python train.py --n_layer=9 --head_dim=32 --norm="rmsnorm" --rope_fraction=0.5 --qk_norm=true --tie_embeddings=false --parallel_block=false --init_std_qkv=0.0603 --optimizer="adamw" --beta1=0.9 --final_lr_fraction=0.05 --batch_tokens=[8192, 16384, 24576] --train_tokens=127900000 --dataset="wikipedia_en"
Each number is 128 + 24 x the weight over the matrix's rms, rounded and kept within 0 to 255. Layers, rows and columns count from 0. Numbers have three digits each.

# layer 3 attention query, 128x128, rms 0.174, rows 0-63, columns 96-127
137127114095153108115112119164128102113136139121147141131120137108113131139144159121124113126126
138111072131112161143115158136118149132166156141134112068160117132114100149062093118152103154152
141132158123126084112033074132137172120096153095134139122167165093139133199153112129079117099080
116133102141149079158080138129125097083091137102145139121117139156115164175136167103095131162151
131118167164166100129156110115140134144157114094113134080139095082137091110133118157166105126100
165135153108135148071103112125119117154117140110091118157113146122131147123115132119113154109107
147143170126089104126133110132089161171103152105193159132100085119156109116116115085171129129115
168182143098107134109127116119114128156112164127136126146120156144121171105135146089116133109075
131113108137118130151131112152122118125116169134141145130111121146162128136121131131105118162121
135150179117123090112081120126139133088135120074162166121125120123110090181151110126126180133124
130132159141131167094171126122149144158139110150146160176121126105115101106125115117140147081116
132115140116101109092076114156119138142121141149130145169131137108156152144142119129070117099110
054161068146202111171095145108145085061079133134102078130147117141120189177171148106095186143134
100140125073088120099165169133127141112166133130132158138134083137168134119119092121168189131129
131131123104159112135131117083168097133133128110089105121152150101123163083149153171135086130115
142146120170144143111119132138137118123098105124112134138118156109099121132168160088082114105102
102157136089093123113142121127118152141158168136115134158138101105153136131114097140178165138116
110141134125121154163165126135122138129095116126128133133100175143098111117147160091099101150122
115088127140167116088114101106157083146154116087059106155152153099115150130126156169107117127153
122146112131116143133134134081142113120115125167155112105128145156131124090143128125133098119122
164154124082073147067161158085128104143149125102133128165112160179121103076110148093149135138114
137151140095141138100159134123096083148089135061140148121067132172104140118111146065110123127105
115157129142143147128103128136170116109144136164063111157132155118129148144177138135078130087112
135120135169127104105119123128131132120129141137121160150124126131145132191127128145081166113120
134124091131099166110125153096154125120146118150115097150145143136136117094123127129122140100160
098158147120155117101107116140130123149124191134102154112157110084128173170167116137131135115091
157108142156154121134115116132104108119120097139113128161109118134134112174107135145085153129120
111160122144166117114127101134148124140107165162105067094095118065138184154106110139119148163091
142115110144102168152125137110135139120121097172141099153144132150143111116118115134121146114160
115090094175120136141103116119157160118147091157139091127158104106156106137103101160134145111162
078163132119170111189154151124172126111111135144126127095119122115115156103195155116121105143127
126087150164166121196136100107093123124109061105145136091120127124126104119127158144097102144134
117138110151137157145131131119110138093160141111116154155145095103124101172105131111084083141125
097099135190141049128142114107129132166119142105102140096141115136140134090216163112142126109096
100162082148167123140069124109127124040076135138091094134092107140120186198146147105050165121123
112143097134164106160063122097126103070074152109121095122119143155103197203161171096056156123131
133144095136162108160118147137141062064094162087094065162082157176052176195177172056045180132172
073122134175187075144087139135120052118119116137129148121114076130168151154170160155131146115111
073126123143137114133088140138151099137095146125116130105106111124125163109154176171125127145101
146157139110099127127135129106115163144096178149116121136137147137114135145110094115124128124141
100107154165134086090127106144133167145120107122119165132110102075128101148197178132082107128120
123109158142118094119176165125127122161167114122189132105187104123124120090113104171208122133123
154102142134125123116168095122136160177136151129099120136129168136124077126140139095127128149138
129122162129104139084138090154128174142144094144113150125146124103138093105113118150142124128115
181116121082048172112201137151129171145201120121098116182169153122132092111089075101136127150137
116139167124130132120103125149132124146094150129105129112135143115111138126144154150121140117137
089121144140128106149118156134120131137107139141101125162137124095107139124155148168131113101124
127101160138139141139122136135112096135128138156115141154142125113130131163158124133110127130142
118150137111143136113129156167120106149128132135142129143130129126106125146140112125113111119147
113118135103096130138121124104127164144117154162125140140152145131139138113108108107161132163133
134129101126132134128139121120127135102123112153128115123133104116133119123118101124142131120117
155120141097109151108167124125138144143174121120127151145140169113101088111110127111126132183166
120123129117094165108136123124119183134135114138107131135151152107136137100100118101129114130129
132145148149153108109096119115158112115134114110138127111102134134157130128125123167128136118116
109148110180142119145115140128121117122122138145188129138115105150157149133132099120140114119103
116155113162152133110135125135118079150127149143132133150107126117131143135109136123132132161122
104139147109137126108107139137136094157118146136172140113136122140110137152122132133125136114152
101122107155174133133104162092093109120151141151139121105110117134179131150124093124143102138128
120104107124129100149121133123132116136141118125130152100110146122141120136131127142121099140112
097111139160161107158094125127135095112110083102141127136132112121151139114162163151119119072093
140144167129133134119145123141127133164132154117117167147117151113100106132135139125126139149144
140103128103136135136154137112109136128166119136145129155128144142120107112138115115128117159153
158127124122112119140146127119140110119145126140193156111137102114137116139119089124130130117129
104113143100121154103149141111141094132141136131119115127127154106123134123134161115121153161171
# layer 3 attention key, 128x128, rms 0.173, rows 0-63, columns 96-127
070164093155133122109158181125151091120114144132118116158111127130096116125120149128106141112157
137115129127142153147090105172120169129133082107117113126189153142147138127139125121168120090092
163130094110134118153153165128132144114136157163107132114148137134149142156135109129114130166161
150140103084130060150186161067105151086140153182116172146114178121161136125160084096096110201139
108127120155134115110113145145105133135144111105135138142124128097119129108088150123162107094133
112139149150126152119080082140160160146129143072111149138100176134085148144166156086076151078163
098124134095173137141126135113117128134096138110106131118121148122168160114139141118160126121135
109129105086119141134108106150171179123114180129095115108136195155105159099166142088086121087162
096093173152107129130084079165109157147116111105146138098108150148113128149174126124098113060064
098142132135154137102150117103110130116129144140092148131098115116165132105139143099120101164114
134114112118143157131098109188100150131102091135128088080170129130093128134113143136174112102137
166126133116120133126117109128131141136112119129112136117150113142128104136139126129133141149131
135127082117153031152123168129102105062115166201141146096091128124124125130155105095077094186151
134140115119105108142170163102138105130116178133169103115135141135156143103097091118144133124129
160121119090095127126131164177148116123120134150118114099162108154103115117108144097121136111142
127102108126163121141096073146109124111123117120095162115119170141098136135161141093087121124140
106154114098132108113154153124120139123122172125144090141129152124184147118105112118140147128125
074121125089153171126115098120127171097123136104134124129105185134100154139165152142098117143151
107121158126097130113128145143149125133169097104151136149132114131118127160121155123073161138153
147108131071120125157117130111157125116133123149125136118148107152141096118146121139146129121151
132108098081120133140144162089177074154145159106093131155123154152100154096109086109141164096158
133138116128142163134119126124164103142124118062106153134090139121090161118133140117115131096164
126129118099119116121092080148125165085149154123102123125145156141136112141132150107061122141144
118141111147148107124104085103116128121155112125106151141134134124113122150138119144083124176108
185123116098090092145149110109152128132162137137134118135160137159177120125126080128140140149142
161123120122135098153109134187098181106125119138116116105154120133197140130124126102082135133110
110144137166165134118091074068104102152136122130091147148118149135084103156154106138105140168097
058175113125159079129061105159140157119105097091155122092102069119155155136170159105119141078154
151115165101100141163153078086157153139151147134146109136132149139138102136147131157142139143142
125109163132118098132135088112133139130145125143168127112124106111154099156118142151149125173153
106139115074123145132116160158121141060116120128151103114133100135148133114147177123120096118161
122117170161165160102106127104107131149113107177114153116142117134073103161093147148139124160115
158080157150118114136149061134112109155103127131150119116135121145154116091133119161153069103097
133137111111119159091090127140156140094144121153124155143077103096130132158110122116109135153117
107143101115124157153126142174130100069146142174166199136094077141134127181215099162114141099130
113138115125127129160118135160124105079131148162140183128098106134131122153207116133093146125122
093136103132131098151090124126099102046109165175158173129083100140142150173217123123053144131134
133125110178111110158127098095120157116130145188141114110170116122129093171145098117146141147144
140108156122146097135138099111147100146140165139120126148121155111124122124163128116075139154155
103152156126155110097138134137141094159136111076132148137083134101080108120127118102082129109115
129129130141122144164128168143122096138087145130125132114134155115109138104167134092131111110141
175106187140109102101147132092119148182121129095100103107152161123091131081087137134126116139125
166126135111102135130120134144127147136127103129114131130129115144118140114120121119112123112121
168112156123079122114134124122142157187127110131121114109159166133125098073098109095146112127111
164161157131112147125169136097115143201138115097120105127185138118116094083084124126135130110117
127105178137161111137106104147131054148100145127094148145116156136074153113171138122075140118112
094127182129206111163107121103117072116149169130103149124102169148113115140152131117095103133133
140096171135159091129113135139120057135112131123137133155127152167119099141142115142111178112103
094158171160152134148114103122139115110131112110085124148159119143119151151121159133136147122110
133142142117126124089165153149174134137117131126106150119111148144123104126153093105100117111143
128133060149125133145119147103136150087168142138184123120150089133191138131106096134154107118109
129123107085109132135122157157116119111127125100134122131130129156123137105089130139167112128109
128144133117138138103101137142127115134115105101129112119104123153119121109108115156148086081132
129113124125104094118134115115154129126081149151114124135109107116101148126142129115115133129106
092156140146154109082150108111114124154101131144119107127084109122118125138119117124101115102128
122123127116119088135127104111147128126095161096151091130097099136140108129106136104118148133109
133123112122141104139098102114128147098134122100119130100125117097134114138099096110149104136115
148152121153112116137150107093136153111112141163138128119140092143138106167125120118152140111123
168084131098150119152138140150115095132108116125109127176137150115143127123105141116116120158129
132084147127166134126125100138119117134104151166092108144123142121130139132146122120115123137115
099125125140183092140122149119162078137105136078060089150138172153048139104147184108097152125145
128146114099138149132147169122098100118138149118135142143137144124134133121104139134132127116131
134093140129172114104130167148114146128130121146109120153109147095154137132074127120099104140117
152121155064153122122120150164134130116136165119122138163125142148130132139142132149136162148132
# layer 3 attention value, 128x128, rms 0.165, rows 0-31, columns 96-127
207100136149120124155139081127106101131153154143098110140072136108100146093144157132122115120182
094128156103112127155161154103099139120108136131132175132107102100155114123106165090127104104116
140168097151125138080102119162168119126151129135111092166174131147138136153137123183114149129121
117108113152134151137133101164119143140092088123102121114163110151139133157139111152112112145098
146138130144102162109136107158151129124105103107087133165137116130120115165126142154124151095112
079114102110149125133113143146144148135108099116133114060150135153126141150122097147133113161152
152125121108104103118147154132097103132150134146148190117103126099102127105118140089119068128160
116105139101099132188152111105099133142142156147138147126119116092137133091123101131136063145115
153135132126115111113138129155125106134151123140108158127117113117117143132138164114108085136181
162159095158130146098091091177121114135108112136111102150144106142136146142139126172117130118096
126098143161128161144103089165166135144095087079120099100134143135110118163130135163129124149154
102110130157143151139109102157104152139072083105113110103143118160163142150126114152141129157071
077098142126149143165157103086105151129059146128080077103146128150126124133116102096117180133095
110105112159156153148105109156117156146043097093114087073137118158127135165115118139133134156124
130157131087109125123132176128160129118150138122114181121124099122095116112099166137135134111165
105098089144153129149125131167162153129122102110115103091146147152127147157123127142124125153199
120110147158146143155146093160101126150059132126135094111130107158132118149135133122120110146095
141121119123119120134133145144103103129135115131103166123133122115114153115116182133120080132151
135121112107113106133167148116088106135143147160141176111108132102087112109122120075116067134149
120142161101097127136159152100127116123136130138126183143103106094134111114116152108134120105133
135100128125128124140161108142113127141116109131109145103127111130111126133145124101110087145150
124127137144146159132106097138153129127101119105121086133143128145144132139142116182147168130103
116120144172153138114145100139154143123115109128121074146144144151144121177148120117118195115126
161155120129106135113150124157168119126165160163109106169154114126109122137137135140092139100173
097123112107129107149166153101106134117128135143136162098105145111128126125112121065109083118174
114143157123113117139151121085150148115182144140141133161124149107161118134125132098116135113140
142140150122122147114135118145106102115102127136094124158119089139132133123131146160128184091040
105124139085111107117141124095168132114189119133145141141119175109112126140139099104133156114166
121113120157127155114083119161179160128134094089108101123157163154136132163119129169122147138162
171185119108113116088140147134154079123180146168153133186135103126129133127147147173123149101110
121115156111126104140167149100098135132142161155154151121112108110116115105132134099133112146117
102130094139156119130119130133147126136133125144137095117170153154122159150138104157125141143139
# layer 3 attention output (transposed), 128x128, rms 0.168, rows 0-31, columns 96-127
088136096117097141093144164150165149155162131090151166116151120087111119177098134135158159165115
111143139144139138161094104166123140153135103149122107144152143106119143130154134161161142122148
161122145103115114105154158096138129087099151110152144110086126144144110083115121074105110116125
172124141151110121114121128092121137101116158115158129125113134180130143136092106127123155115132
188111117134100145159159137133130108122141167118145111096109118140104134084159122094145134115187
155106129152149118107104106106118127095115169158136138155135135168139137157125127136110122100093
110123140144109183143123118130114147161105113157138114143171140139131130123150094146152134114126
108115157143180082140091120154114156150157103110145124146173125099114124202132186159122189182112
141147117116088151104118138122128157138107139123154123134145141149133130092115090128154142105106
157111142134096142106162153096134114086112134106167149115103134183127128114109102093108160115141
167146099161078152113158157131128106136130183103121143138115124165087127117110148120120130091146
168119126161111131120131110117118101097151147120139142146115134191107136154111118134090168109144
102133121157173083128108095111151135119145132160097133135129122111160152166094136149200120154122
156122084179083166116135105122136088107140176142108147174128140190111136135122121136137142104141
116142136138143160127128086124144155140119135142111117146139140117148122130168134105169114074122
156149115146120127097110134093144146108093202121144147141122111150130122130098131118138119108105
120133113160099137109120136149122117131122141099106129175123151184102139122071113153132143126154
118141126138092174122122123126135158135115132149157134132137141152128148133126089148161149093123
102105135145118163156108106134110149159100117176134108138177140138141135135140087160169127136126
103130138132144139163115102172120144170141107138124098121151149110123128129170142146151132123136
131135136147109138107118127103116155140113150115142114145148121162137122133094105135154145132117
143129114123146087118145142139144112099169144076112144121098122118105123138112172104082137135132
148151109106109094137139160131139110122109165105118119087084116130127124073087113112119095152141
119142132113101118120143173115142152120093153092154142102098119089151112093127146077162104143117
104124134142146132143087121129112147125106137191148128137158129131142149134166120173158112144101
120152155090159076142106152143115141146119109122140122106116115082140128117135162132125106157111
104116148152124127156142131139156135121143091139115117094107165133139153122080111110156140128179
150136129098164085146126151138114126143117140139141113078142100078124112118145144131095103163113
179161120123103130108149157096137117110106177103140147116084105123132120100112140078103107085120
124120154087130112131142164158125135100102110109149101089090155119118125068131110093122117158142
100130120119134122156093110167130133169138088136106099142155144095131133150122127158144139157128
145113119123134089113113128109136136083111156146151145120100134153145156135092124138117117139094